Weights of a small transformer language model: learned positions.
Each number is 128 + 24 x the weight over its row's rms, rounded and kept within 0 to 255. Layers, rows and columns count from 0. Numbers have three digits each. The size before them is the row's rms in percent of the matrix's.

# q: layer 8 attention query, 64x64, rms 0.322, rows 42-63, columns 0-63
# k: layer 8 attention key, 64x64, rms 0.288, rows 42-63, columns 0-63
# v: layer 8 attention value, 64x64, rms 0.194, rows 32-63, columns 0-63
# o: layer 8 attention output (transposed), 64x64, rms 0.159, rows 32-63, columns 0-63
# up: layer 8 MLP up, 256x64, rms 0.177, rows 0-45, columns 0-63
# down: layer 8 MLP down (transposed), 256x64, rms 0.199, rows 0-45, columns 0-63
q42 038:103110135114130115162088129183137152155116134151104120122142109120120107090116147120129138137104094165152149133129144139129105103102156137141091129124186159076130125144110185122114080117154107
k42 066:135118112128183139128066098098123111110094163125140175084152142116131147125113149147134182108121083115137120134164152098115128140172086094115140155135153119160121133142126131110114149117129111
q43 047:079119131137089123118128101109163118093188129164135132103134137108123104174135122103147134129144126133134135080124148140129113118112117083131140120156113195133131120131155136117169154098070131
k43 063:071099185110097076129163113156144133114155104181121127133116123134107117129121140136136130147151138106135135123129123180147165123095145158152136110105123077125145155128158144123128168123098148
q44 046:134139137123187083098122136168146159094103097092153071128160151116116131135121158139088159104148120121123144133112096116131141156162129102135148086142144152129104153129128103104100131155131097
k44 051:128166110149132143126082126112103100125128123135132146101104131106114160135166144080095150136136139102160075150135121126133111126129141117132157103190110142138125095150207122136130114149123098
q45 048:107116162156124134162116149162129166142074136115118118099114158124115111090120125134119125128089172116074129193129121096108102122105130163118092146111151103124125135136110127163160136139109093
k45 053:139127109127126129123138118160073117117048150105123097090131126103119152140121120178136145098101078148130151134121143106116139072146125083101129135099107117113123134136113095103126093116138126
q46 048:151114155139146080062143149148105131143132100103140121124159123078110124102118124117128152131133121097127142139139104119175149151112152199094126098125115082145152158126118165109129132114122113
k46 050:136112123139076108117132135174117143145133167145127132139125172145120146082156098149097144142090122122161065162109125133138086118137131138183133157125122115098119135129146142145110090143114168
q47 055:120135112095129131164116122122174133133143083167154144122088105156140173132152134141126134087107085130123152107139164123140124117148143113151173158113159128070127131125136118154099172101122094
k47 059:168153122130137129142072134066169111135142141114139149145153120124148131139123097126157104113186117149134155098151176132123133143126120126113152121161145187118167128137167120121131161130108101
q48 057:167138132136135163114155156112072142135112140123118132136131186137098150123116132132132115100138158124158128147100069149181138153147129163105114080124142172127140131127105118121118105145168165
k48 062:113124144156095079127153132187114164139125118136131110181115132136112113109130142135138102145104163120124151174148115162087125121128176131151144115138112083081092127131121117163151100110126105
q49 047:128087101163158125122127128141114144099131116108185120169133132136142079124101138132130095116125163104144141152119160121133118148143117128168112104171128057115111124125083132106141126183118117
k49 060:135145112103184139143122121102091118086110129118152169081140099120122149128176143114080142116130098129165100127135127074151104121129122100107117144163145122163138108113133149104102093143151109
q50 052:129098149125062118129141119131176095134138154126158130103132137097116085141095108148131179129153096132177157106120153146127098132124145164150135160163110116131115150106104136087136131107108100
k50 052:111085128171122086113181156156130138117152119134122094137109145106138136098143136127118146132131151149142126150101085179146160130119150130139115132120123109085166179064105132118139127109106144
q51 044:139130157142096132065113147130120141164116186124091107110121120125139111137148113088139147123146102131181156094110104127142153116125121119141088138148127175170105149118121147153143181112133147
k51 063:140109157141051104110171141171137172151136120135123103157102134144139122118112125111150096122126150153128129139113130178140146107089196141136117116124109133111105132128115119179153135125102130
q52 048:139116128136122116091165109120130141135176123155132126154099150103098129158140123112089096131129129068160108141129121114179166131119162133148113138138094152159136132109128109188135177115095126
k52 068:126100176110046084171143130179116141128114120136116107118111127127100105100132121151138101130132127115114125131136119170163108100103170137147122122082129133095087139150127129108141095142124136
q53 045:097103163139166115109131137100111118105150139123128125198159125155131121156137147123104083126127182138087133144115087133090139124124117108121135087131116128137137138175109103134122103137127191
k53 048:096123155099159150158140074105127166126107131155122150083123124142109100132116173139117138133127124096162121138143139124128102117160071135171144138122151114169103101141150145137106102125181151
q54 048:139154103140172104141145126139138103076148086119170114128160158129100149132114152159124147114156174107097131120123106128134159137167129143089186094134076146106141136128131106138154137135128108
k54 057:107142111152065100114184132157121134122163081131097091143129132147101122136153102117108099154140171117132120134097083133150126107115148164144142096139100127078126124128151122129125086147135140
q55 043:137107117110110172146105097088117156141108146115109158109127159079125153126153146114135155160121148112125107114163116111119134107123123100088088178104100150179121076115154132139138137106138104
k55 052:133138143129144129143107124114108081147108132125138141105146102144142124157118096114148172117111095155117167106125126065139111101142118143095131139103115110189110143142129157126093184182150132
q56 051:151145124158160124115121174137112164128138134143088134145152102168133118117137115099131054171102158137140089163146120116122132107130109098106105051137125132113126114102136134135131111150133145
k56 058:161158115074124123147151123191121141105124115135098100130121159144070146136118150132135096151130087107120142122136141136119118135116152097137116146111146183140087087147083104141150115132154125
q57 058:142141113117174142144131145138110106090121112142127152120096158146083099109112132173107069118147155133104119153115106134110125121150112120102121080120108144093158128120110081175120097130132171
k57 058:143164075112162146134145137108116140144127091086107085144137122115099112128117117168106097132128207116121138113147133118121122112134116130133145081166126157132092127152132072133149113125146108
q58 048:144113182169128132148126117065166114137163121129140120128142130143144093131117127148145148130189121147151142125156112143163160126144115116140146081159096115144124126103119122108128182095102160
k58 056:109128128118099113143180117154159113110164117138119105176129133134112125116120133108121061135179160123122140109088112168137131085125156122159128107127132169143150150085129102118135099096109105
q59 041:145156113128121104132145116109200103109165111129177154118145135121109151168113111151132141121167123123091146103116153129150122146152121170149160141154109129138121137109163092096116165119090095
k59 059:127138107138075102107185162156137129133163084120116065144097125137125116122159109093110099164133160137123139126099098149145139131095154153137117100116111142086156127104145107139134110142101131
q60 045:104114144135126129113143106121116126108128179151144136096115163143145133161161116134169201128112099103149120118173127111155122133119142101165126124117113117160175131150113172096165148166130131
k60 058:100095182125122107135108127122113115130150151127111126143165098130116098174106135113126122107125119125104094121079143139109121139073178138110149120136097056106132135124158149118140169111139150
q61 042:081093154126119126096108185096092122115145103167076116119114074178145135141132125116144095129088125145123119141092132121105151135092125104128131101112148102125146135127135160172104128133126135
k61 047:107115149061112108125123091111185166135152153152134149120124146124123116089089141149137108131138114126124119128141152176130150117096112139153117131132127147086120098124114155083133145070094132
q62 055:099126121125190140104111136124095182132111090113123127151131102180155131104135135087122082135080131118119106144123149118141137110099114085128137097127184089121148108143139124158106113127133119
k62 064:150156104087178166151064118080135110114113149124148186089139112130115139143126119125113128120127087109120118104151157099109108116123103106116115159131128150163123105151146113119091147147110107
q63 041:137137117122117111138148142134136092073127114128159106106143144146102157129110136165119177086151140130095134125098099131142102175143141201146149130167133136136148160128138115122130119174141089
k63 057:100130118157085106111184147150130155126163096137133081149107159137130120121157131107124128156115162136128117153101090159142144138111143161131119104155096116052139121100147119151152102121128141
v32 081:105111146121131118124130099138117101125149165094148122066108078102139126126152100134145116111101118165113128112141168140146166130164101130135128155086121127148170098130120101119091121191142127
o32 072:151142082119088112109173113099162151125157076119112105121125163145144105120142168141159127150154141114153128135130147089107112117149167068145138102135110154098154106104130152110140110130134111
v33 086:130089125167100084113159113124093147160119101143123145158105125143103123138199155074097131122107137106133093099111124152127137125102119140138155108157135135160150095123101100095158140131128135
o33 072:145144107104153128127051156134102138113124119130123122115128127122143130125129116174101126137091094100057121130117166076122125141141127120109133139193138146134165120135142149159164110122134120
v34 100:123149153107149103133134104114124092127144134131128183151139116110178131062117056104147156154102135151135117098074168112137104127144146115121120152118127135159146129110127145113152131147113146
o34 097:109131101158053096154142144152148124100154076130130140102120122129117108170131128163158166122094134141111178121110137134146126134122153120133166137128147108113119146131103101090146161142105090
v35 087:134088078131153144091151117143059158130090138145094137136152125171092148158159162114137131119120103116165155128132121133078098120098135134158156136146121126135114118134150141138147150095118106
o35 084:101120155152166119149120153112117123083140071134146094160104123121155150098136096100072125133141152102139115153101148163145167114117113152121115129161170106120139158096091154132124117118118135
v36 080:130151131102142169090130125163166106088136113101142137134175138127113130124098162140147089126146058139168156140158125135101114136104107137122089097111125147153124155123159133162089138132119123
o36 071:111123135176078127114127191146115129134102125163093108136126122141151079129125136125112155099103188141178121113149110162127129113132135138093105107130112109105119167135127149125101100155131161
v37 115:144095113137073081124140117103106198144134136120088150130120100128187135143133120103149141146144148091120118105120127163111111130125147156145153141174137132128104122102115142094162171120137125
o37 109:150132097091212137163118103101139125083156098122135151117130127137099148111108134186115128097132115131112110152124147096139127129136086123104157126127126126166158128122129129127090101147172117
v38 074:164123111122111146158117095092085131135089092094111130126137105127146110099155169154140124143093138156169158133116083156133101134123147125141140150141095142153092114121078163131144143106154157
o38 067:066124129134121141148144117114122091121120131187139163129113162142113102113138152171067145129118132096104076129132153128159152127172133157135108141094161131137136111137120143083110143138122111
v39 098:166107127086149131119157157113101179109155145113123109097111126105123145148144168156125136138142086127120131130169089109145166152146142083134151134157116120145095127139102130170089145165159122
o39 091:114125128153118137111154067095116136105137100126091122145112126138116173114132176139123058155135164115090116178100134164120155137133125164114166136120115108112151100145131144155100140129123127
v40 090:112177116106129128126106111128113084156136128128097107130114159138163139074086111127133171120122157109113160119128110101143099123147144089138102147116141134133115130155103147172152095151194130
o40 078:070117135148139113124118134101168093137136132124135143113132100146145096128109116122186125133159098114103143126142145156141156146143112144131121138116135100093111151157180117081125197101108154
v41 104:163123144097160131152141126111095118114126122100149133107136125147145145159178126162112125132121092142143171143171124113094121113140164067135135108141121114162131113169133116141054111136146150
o41 090:134124132187115087126175132144153129128148110123095129151098119144135124131128103175107115141141128119088134118120122175110151158115118175156121120096120141111146130087085098119164069137133141
v42 079:121142125125145136147138164127100152164104119158125106132088169160065141112092133113139127112102126131138167136153127136111139096100143120130113154111102132100116171176164129146136122109102065
o42 056:095106131112135165144123137091132108106124123146153173160160097090111143144163106085115097152150143120176147152124167087176109151113117127105123120117113102153108151116154130148120146118086128
v43 093:136117139106145145143131096105151098095154129142142176130133171113106133103117068139135103189084139170128144132112138140083134121084137122121124112128109151144144113113090074115117141116116111
o43 092:121136095116074132133152144139148111135094112124112114136093141122110178129144115134106210120102120142104156158124131136148101122130151142145114169078133130154065109134160141125142120151138127
v44 083:142125114159119141105095168139142159183101121136113099064114183113134104160142164125092102118144129117102109127131094124127153133123097088140147119170114085117118119148148125149152120149142131
o44 069:150117146142132165123120130126068149102134153134136145113164125189121144120100100141091099150132139138126138139116132127104096126118055104085134118163116138138127099114166133146129147079124163
v45 089:095135142147123191154124142118168148090144121150196097157106161109111103121150156110120094105112128114111089152120143123118122124126164135098131079087130100148121115115112121142104132099135135
o45 081:128125160093100157147105152134126171157126129148077150114152102107121139155115147135198137132156096147122144109147126118116150082083134122105120131095147153097104144151121118146086135120155101
v46 091:132148160146113158147124155148159167120109084130146112141104149115082111120116149093103134100102140153170073101146146107137126160125134110110124121143101130101082129097137124119160138103070131
o46 070:093115160071109136105137147161101168113143163132144144095161141107138095180116145112143143136088143118107126133144118094110099111087102118114118157130114079147139164162151145143143128150136120
v47 080:142149172110112094144128142135093109115129134154146128149117096129076142094070099147122096117137089137129175112142155116109126124103130137113104131112100140100119146153170136095132138144065104
o47 073:124125109137129139086122131143146146110106148121110129120138066129148116185156112094097123132090118136173126116111128129141133159140148135160123108131080092186136185139101162111149137106119126
v48 089:120115121127125156112099148139165148133150120091169165132169137113160140100126139139173121142135119172122115121146114132146162162178134119136137143131096109174080130079084130121131131135082133
o48 075:112178150138118135163153101148124122099117138135110151111103111162142116130137179122152129114085160151095121094132167133117069116139106127132126099093126150087160131143170146163124100154115118
v49 097:101125085159121166153142134148138108128145097124122149139150117121146125145168172143083133135140097130142084125092141138098119158109112127135136083156135147167124060109137087141147139118117166
o49 083:134157161085123096137092115135122135116106150165126106124136147121136140108149132170124129097117096177110116135122130189117132078137141155144128197117097124119137137098111182128138102115133133
v50 104:145104128136109111109086152126154149133141139135083142131148089103148143108106122107160147119179121085103124127112080117197134156178116153149107130148155122132115119084098152125142137140137129
o50 089:135211137123156129131114120108132091160132118129145172119116108176104109111157146120090088127123140126112139112122123132113108085142095117118171143120108124095150117174142095167111152131140141
v51 094:123144108116109106147094098122104088123158125103085158134143120167164134091139088150170128168099138098092126074128161127114094131133116132167125139137151134155097124097099121126155148140146128
o51 093:136157109138127127148142134116139103119095114111172121108140117116137118113113162179117171047182120132113140151131128169122141168175141132118128125111120109099140134093137109114140122106129077
v52 089:109119125105140124110144144111099145093137071154132114147113165155080136110132124084099114123150136086107107155098125160139126080098161127105131089131150130135150104131158096147141129101175113
o52 093:145096085158122128147094138132112121180133130101141158118154081110138164116171119109115131105119098144129162115121146105136169114115117127080139188083128136147136106133099163161115130113134125
v53 080:123161141115086133144142126131105110150123140133123096104109182110071130123109136133109121114114136096095148129154101140117108105110151119121078142096105103100136208161169139140113122129132108
o53 075:140121150131146145072103188063112134121143122105117136142134100136143134149111108141116103156145141159185124130150145078134150159131101118128097103109122112158121131140140089089108155145115130
v54 096:115093149104099112112097105117139083106156141101095141084138126120123166134110084140178111147119112136117141130152134143155137136158089122125100135121144139137120110147110096154100145194175118
o54 089:152122079159101111150119138123148108155138098131099101118130138146128133104119134150131139158126131140125118173136135123151120149151146121138196069106084110090096098146114136100143100111109180
v55 103:113150085147142091117179097126128124170147127149139116139145153138120099102106146100126139107137162110101145124082085147116146088085116134136133173113134135133161190137105141094145119126126111
o55 098:097180096143129165139128122131086119125113087099140114102139120109113123101134103114132109128103100144175128127121161090132150139143116146117079146153161159143140120147171126117122165182115088
v56 080:137147139113137096121152095123121113138122134147192113109132091148115122161152152143130104075153120125167163125158109132102148112113138145124138124147150113134137158103122150094069103074089120
o56 064:150159129147129096121143161169103129145131134116090117142105171126128121154120113104139121119147163108118094133089083121120143145144099155146051102112117168113147149109118098158137142165158125
v57 081:130138197139147094103094138160137082117121122143150125157144100121114083109101111134150149110100147133135117142111105105179144147142162148098118127069127123124131122136111181118124112091120117
o57 071:120134110148133122114097140149110141142120154108116140147079162107130080179102157103139142122137087155080136089153151128107099140133114139114151105138170120135108124142071133129112187136144132
v58 110:138109131150108094131106139114124126156131122137085131125107118136128106141150129075108143135107123093122081106097111149104128112139146133142153134204172182143111101097139102118157152087140113
o58 090:157121104106158127134085135109129128124136142099133138143129142122147139133152076198110157085161134127097133145126171126114116120099103189111160133148123116089135123128123132173104132148097096
v59 106:183141125111105128123137127139176160121147124148144126130156105120123135146145164144151114123150102129134117126137114122145135162144119130146134118186154120112077198086119187129117157123091140
o59 095:128197147153133137113123140132088168093136142116136131134154148125119124140131150111117137093112181130103080141079080114119130137117128174116117094135109141124143116160153090141112114137178134
v60 078:160127131115097132103115135111115128164118096151107170154109113085158107079139109112133147162138145117121103124059130163143128123149159163134138129151108130134127129115130148102188119074117119
o60 064:121130121123133124153060124081142104096108139119154184166148135169141113160140127150137158103089133120128147109135173113139120130123086112138123186116138130157132091103130114135109125157105114
v61 080:106144127136189116112122161140118095131161130110171156126130130131120099102134116136079120125105063158132082105126126103122147126129122103127122131134133132180109088080155118156139137146106164
o61 073:112125142148030137100175138157127157130122110118129099128094112167119121118131142104130149121129170152102129111119148122149117131127134169124133142126136123087138125115122140179127136099148070
v62 095:128134137124127112133143109083120132119144125138117176147120112144149142123101093125164142155110156118106112123137163174163101113155177135160120132188173106161118111114104120123157175156131161
o62 093:140122113115159116137112151165141144134111066086149150100173158119116175106111162143107197134120118124112145099122129134132128164135095155131173122110108096104153127129139129100128103133119101
v63 094:133102133109137131117110114120103154090120128109144134120135169144113176142131109131151120168138135140123166156190147129087120132082143089103107142117104122122143134155152115150056119122144085
o63 072:132082101142102137121203170125144142155155085125124141173078077125146149135107130134110076115097139133143106120138149136129145141140144126127143115090150137135111147093139109158122122106126149
up0 089:147145161137138118120142151132140115097123105145108143101130089185157145163124122136078150126140155155158162166122126150148124124108118134109134171154116100121154115093124134088110182121090165
down0 096:102133163130115087110137103186123150145127143095112133125128123122130159137094116169154075135186131103097121126118120123078141146159124110138144111084158147110087125097142121116147156127156133
up1 100:136148168086107158055128154131087115138134132117127093100152111085120131154143143128153139167149130142112072137121122137144122145162136140131143134107132134162097113143097125146102117115167084
down1 090:125145107133148125156145079176103132138131114063172146113105112113145077097141129134090132102140106104121149142127105081155142114115131119084123128141118126112139118138137190108109109126134095
up2 100:139126140109139085140158152118133125130153120141175119104098098088170149110050091129116093138146132148114117109137110138135132131163139127100176159145102139138091146092152128149128156147127115
down2 099:113127167100117109128166109110131075100161155120098118136118150133181149127125134103159095170115115077071120096118089137121135135105154145140137137100133104139092113099130143110115110101147135
up3 096:098162141155173123131162159133117139105101094119145129112112084117096147138131103157158105107137123128153126177087139148121094106156123135164117107134116086122110149150074110141104129174114121
down3 094:176162157105196167145148114170156182164132151161152157143119106124168145120138141115119142146116111147112130147163135130125123104147134143106126139107137088098131094115146122112143154101133139
up4 106:152090141156128130117105157133120147093089150130144109154084147126132086128125120132128090123139160148181083079134112118164109141110145113109153103099118093140116157140177104136156112114125101
down4 102:147092146157139094141182111155131113118117144137102147136099150118156104130089169117124110134162124130138120129132104162129140155137136085112169080073170131129093173118102124127134112122111149
up5 077:147092124086144144103122157135107173141100139135175156152120157145118109099123089160155165152153104100135145120112126105114128183141121186161146152153125127141135174138121124164130138117129126
down5 089:117144154144128111158181095132149143135129112153103101113145156135148097142117114124100080125098144135133147144135123198108146167128166127161138166124123141086109145094134149119110095117098162
up6 099:117113174101072132118139146117126107156170124126151117105151109181176117112106173150135118135127138142123153107133127130123113161117145107102115147124121106164107159143134105129135146206137101
down6 101:121123166155090084128171091138137095121142134171100129175098096116149177163098136178104165138122136131124124135142150142102120141175163144116135161110131136144127139127118139134131124090127152
up7 091:118139174135104160144126147142132127083109097111170149135126121117106118157142116133177145135171125118130109118082084110149132129194125124109107105089125112138110138083117093090140134111139103
down7 087:110128130111111113143117108148136120145127102142132103125121150107101121113131049128103122112125077105168116130101195146115123108071104136124129179133089163126115164114120145163130122124126137
up8 087:114117102101084141126095141120150125113176107107168147127112118126121097165098102115104098136088171123123120126108153121125083131121112119139125085129140139129097092100140102110189129085111150
down8 100:113141154112137099121117097122114156172127089103100107116139170132110138096149102121103117108171092094105138133142109116122130112097155115131130168136127152127153115103158157109093151176069143
up9 080:099117116125060093117173131132132104129136091120116075121110148116111122152101108119105143127144142124098152107101088157114133122125146173128123109124086114080112097081112114118128091107118118
down9 113:111105148083217153149075112100106104113122136135151161124162113112133124137116129121123094144146095105149120118144148098134130122123090104106122152169151119167130151152137152110114156128120119
up10 095:119123137130140158122122111115145119087131116093135045111093099148088173145137135102160153090101158107101149160142134097123102116153147125142129120091156148118151120152129135159118095134103125
down10 098:113176102105103120139106136133107079131134136158140154143146123091119115142099127135111096121165065125116123091140085167139130103119122124128076150170097156102147114142110110093110125111131151
up11 095:152117109116172126133184126149114101125134104100156128181143123166117154128155133159217162151131170152111131130136156133129105121123148138134125135129132102155121109148112150145127160118095142
down11 087:138189135184097133114100139090121173152160156136119094090115167148133148136142103112105120127127091119122104073136117155137151132165132108145128108130128138101135139106122183138104133142140139
up12 093:151166120102097126143133146131114093110114096121126139123162123132108158084134114041202141127151119115142093139096139137095091157134122133144136112132128118151137138108090158122130121126111130
down12 107:095112159133135168167121138089121166118109148128164109123108122110088102105154130136054135120142148160146156135138172163108150115123108124111125102127118144127132125152106167109074099113134130
up13 111:136174151136127183140121139102146126135155106098103099106092148148105163137128131137133120135150103093120104164141083145150119098139127150127159117188121129169141163109127100154122124113084158
down13 105:088128161151093131141092156131133095151155144106126145129137138112101127130094109107127151129161114075136139108165110169133143134084115143172130141118121121139084155140115138061109157132098145
up14 115:127122132181130133117116145102119138118119109119089092083119115127140132142113105170154135129134132149150148141163089096145126158130081104122137061132089165129101120114144148136065133126112106
down14 120:101144130095101151087127120160140123092141091060133118142100105119150126113140126135117134146143151106110103122136131142146151127132124119103135130140121145112177087118190154130187108080134134
up15 081:144086057111117109158122123172189166155126118136125113136168119136118112172113104089152135138125113142114133114144092113108104147142110124116130114141100121171133116109150114113166114094132100
down15 084:131125157127175136135114111111134128065111141125155098101126143132119141120149096141114105110121131107149125142068119138112149140118097157145087147195148133082164120140152100170144136135104113
up16 106:126085110151094143131111158104118140105130115099145100114130113195131117154143119119172119161142115114116055121097143139159149102143122139148109091118159127138150105154122116149160150092139105
down16 109:162132124131119082159127102133127104145147153153131131100169157099156161174175118118125109113127122052139116088143101137138135105119118139170158109171121148118129143111128118112133132167153131
up17 110:191157151107102114112137132114104157112080154111151128137128100097122138119113117091098123139130106172142136106140133147117111102105129150114157129136128138144093117111149078069133130097176101
down17 098:143148118129117127146116098093140076145148124129112080151151139108153136154163128102116130134126119150129069135126119132098147149163135114086181152147124142112168174123155123190124112118139125
up18 110:130128157114101067112067099133120119143144157125127094099169147144150137133127122132151151139135112118111104118081081132107107117140134133112137119092085101166164132104140179119141157113141120
down18 094:136133105133181151123140155099139163077113107104132125111126142133099145097155092147079101075117121134137137142112174134125115109108120120080088104143170118124112144146092103127126121102115101
up19 080:123130138117150121103130135174154129123090069117109160137089160109114178167149125134115135120150123120147106121149086122133120109163137153122104134075114099158141155148120105183089141140125124
down19 086:151119114133109161151108150131119143150139170114140084102144122127143118119120125139096100133156098130145134159100176112151131142099137138120095137187150151101115073079093169117152142116125105
up20 088:152105131159140124142113139124127119127165096131115153100109104156105077138114100133192085132106129141129108136162140105134121125129119141121142097133123099121147127100031121132125138142091112
down20 094:133160137090100131130073137147123137182098124119160125155151120108132143118212095145093152141123114152155135119132167109100125094123129109125119124122156147093155133152163126136132135092119134
up21 104:111138115102093128096097110130152153131119134150194126127141128111129186125181083124137123160125158122133150153093136141135098134117120164136136141100130075143084127165143098105155116119118133
down21 097:160149149090142100164105111114144096107169133129092139092130136117167138116123071129083097099137089144136082104143123145123130104143138095120125153122167167105132151137128107121108152114101104
up22 112:135124151159112147113151156121151086075147142119130132067138135132113089099131097122143138095081174106112140160116107114108159114113097095114131127117129170163136120106110129115114122092088133
down22 117:096117097134128142066119111124144100143138106162179124163111115127137160144106147131158174146124143152122136170120140134126130098119195163178108172120117140118126130117127117139098135151152131
up23 108:118134091190124128097138111135118125101086151134110078174164123137082155158116135151143106113109129123123125119115111127102121178126100111119135129130113110160101106146157110140178139157169111
down23 101:131117149083091112121116126135107161158136121116150140105100131122131148098158104098149164160128132132089138073128140125110096180145159110096120174131110131111139161132145170127105112089165144
up24 083:106102129164135166117147163067134138112108111124084153109141124139141128104177137114108144133119122127136144129122102162112137104129113126088129096137120068121133160113124117146114126159155054
down24 100:158141119139088097162147091150123150140153129157173103197165116076132161156120123159136126125127136136143152138137141112133143155130161145142108126153134147125137136171126160125160127111137182
up25 090:130128094110124119132108131117186105107131175146094155109166124114113085113131115131135113123121161134113117144057124137125119166118123120127121149113103138131104091117105196152172126125120094
down25 096:126154119128080153109131119101078179155129112121183122122101138112106142161135143184154139127112105142170120132163117106157117110124118150135087119185114145092148145120113116127097136125129141
up26 104:134184137196102144161089181142107095140117165117132090122078116135128133120115096162125103107122136124108109096119139166139097106124102129152133146131150141150166148126100113145124130135128112
down26 089:048199138060136145151125135140099174119103125122135122121135145098127108133112130140126136118111139113142095168156160109106115127105142176132091127129109116126097134122102149130122113130126126
up27 121:223128113122151129140142135109111153132141127130111127083108181120105114125109110111107131145130127177167122137116139109099118154105178101149145142130096121098152114152136146147104157123139108
down27 103:104134106133158096088122151108135155116118123094163096167176079125108126126137185131141118153105163133106119110139118181148155112135061142122127128135112133096135120106142119122127134103159123
up28 087:118135098116119108116131152119120132130137112141167104084125136125113137118115160100085148160141163082136093159132130057170122115118175133120119114074125162130115127170119134103123133090126145
down28 085:098142119116127147147132115146146186124117127105150122123130158133144118130139065153169096128135126185133104125139151145115145108123117111114077127173136120126162069106100158139142135101090115
up29 081:148113126111101139092124158184111084099136079155107159121090095097065118144122088112114122091132115134125086111129151133136140140160129135110103096109153117143144144103135133137110152122135100
down29 095:135097088120156108115090120111098116109111115106150078126133146113112092115135123132109148118135056107109120106120071122124120089115122129155121127176137113087115136153080116094124104135101136
up30 103:165137166146097136087135087133119136085103100146115105124140142121162108122112108098102133110144121123131156084110169079101129073125118128139138105128094148160114131142121133123133112197125126
down30 089:110107170136147124135144105124086109124140125118132119141133072121122130138106166104114147146120078095090143124118101134127136135097122179164139126166063159123134134131118186125135137095147109
up31 117:142111130094114113085133144124187120137137127131126123087133137122121119088153126147172148105161114122136103142120081133156153161176086154095159135158120117124142129122148131152084162085145144
down31 126:059102157150135142128093157113158127146131102104137115162134148150141109083145155129069143163109131142147103128132116154106138129190140155120108140101117160125126132113113094142142131102093114
up32 103:126113113164134120112145172146142118144139165153152078143093118144119095127133138125093083107126116136152110122137165121127112115153108113095062099138103121169155162126119148151121171160105111
down32 109:076093141111176115092133115150133140181143135124130117141162158143117117147151125082112120145111140137122103141108120081111129123159103120182128140135126100106172130131145152073119143130166151
up33 082:119150133128145098101114085089164119123135151125130136121126155104142167092127167132105174143113135145126105136135088148126120104114142181118108094097076101135135115121127162149108082112096094
down33 088:150131137112163107119113167177101140139114124133159127132154139063097140135110102137157122125146075118130146164087129154120178108101122122080102148143145145121134171086133121127132122107126146
up34 095:135113134122127108063147172100146110087120134143113182105142169179126125145180120128125105108153122140128122123093113102095105158130097118149143130156168152111130135106110116138125082135142139
down34 098:126119151125121141179108079150115126154124117129112159148076149106144139097093116146134111122129139145174109115173136165143140139103167127134140139052143141139091146116116145109158141121106103
up35 106:177171119159126100126118102134142068139163106127125110144126120137123126157145125157090113131122139144146142088143118138155075130079101128137108133082127152153114088143117163157127103147120093
down35 102:142161097127128122116087163143137127149106133092125140145129155141068094114160137123163164165109096129122102135165073119122128129108111093182092146145087136133113114126101138130120125099146120
up36 108:135174054135114120126132148144085095097121127141129129148142124106125164090158132120164141147125116136125106099175135151121130123142138146088167118132125121123084160132143081136128164143094159
down36 103:111155129131140127115143136144118156126101113087150168111110153122200109122122140108137125146107130123162084115112144111192139151097109110148113153101124148125181128121100185149137116115138112
up37 108:151158084137130128118163129141191135142117144120132120096160112149116174112141061167134102141125111094089132091129158116114151128163127147131162109139140179130139123128149112107122139150100137
down37 110:131084178082113092129159107129127158116132133158123121131131103110123124143121168120150136108103140109128123124090067126136109148085160168095103108154099117119087137124156126150124107117117173
up38 101:137156103148086158131111118128087148077155116103050114099121108109167096138114151149154126144098122162143133149143157110118120140117091146128142131123140123155103138119096104117086110097129124
down38 104:138099140152176122112112146129138135106131161152172160110126148162134142099162114136134120137185133150150100144154170167140138098151153119116126120136157157138114125138166165144162150125078095
up39 088:120129101163119113129141142145117179138119110084167169130134131093110148125193099112133157131106135160155104111092124149106145088130141127134132130152147124133140085145131161147177099165112114
down39 088:147083156137131106125159108094134113109133168144097139096114108123155148093077147126135113134174127094115103122148117137117124121102116126140160129090125155123088147110092113093070149089116141
up40 091:145127104158151111105114100133112135158119130162108142086084165094082104136096118128119124121071126169170149087108123103136134123137115108144120130148113128089151113169171145139133166145130117
down40 094:057126145129139171131157139108139074106143110133104097152134096132181170154134127133113152146145126135084110140143107173119150129111141128128127155111091143118129121091130139127135171113117167
up41 102:127153112176117140131124089109127123128113102140142099141159111118145099111120114150094140110169137155142114140091115126150128148166124100113101142100105133194105115112069114130088113138074135
down41 100:119159155087137131125123151162107115114132143120119126113089140123157132155136094118120136095119107080156132162106160175161124112111160131194148119185128149121117127155181123129151133133147132
up42 075:132144149132123134134134168116148120121138116110178158137143127173131130152126155132154178131146103123194151116108137104165144147112133127116095180200153117127150151148112120134155139159134143
down42 095:105122177159107090109195114149137138148150115147079093137130160125148110127117130132124086134137127127091112145138129188103170144130146131131137137074104128090112116112126121136134103110110156
up43 106:176136145124104153142153190105127123178078166121145141196152122131107139138145112135152166126136121142128114110085139120136118144120110075149108145124106136135087110126122096132126105112132111
down43 110:167109076128111149132149096124108138131153125113167142083134123109176140139123128128178128149136142085111138160137130155130144134115097157101090115150146110161141098074140111161146164145145135
up44 111:132136177075133124134123117146164125161102125140147103097143138137140134133130115112177136113156137141119129154140083143091075110152136160105121123140091078124103175166115110122100143164119126
down44 112:121161097121071135123128108140151136134138140126117127125140140132162126129148091149128126188078143140125119138131136100069146133171127100142145136115113165126172147108161103123148149167103080
up45 091:109124148136129181106135142102126125137148122129164124125119151193126100152135118134123111108167112160162135106128131150190143110143117145146113106111158149170162083136135119143185110154106120
down45 092:136135147122126082109113124172109096120151161142067149143180136101159164138121129165175135132128121069117122144097110138135133115137130147142129105138163111110071151115117130133126162157130130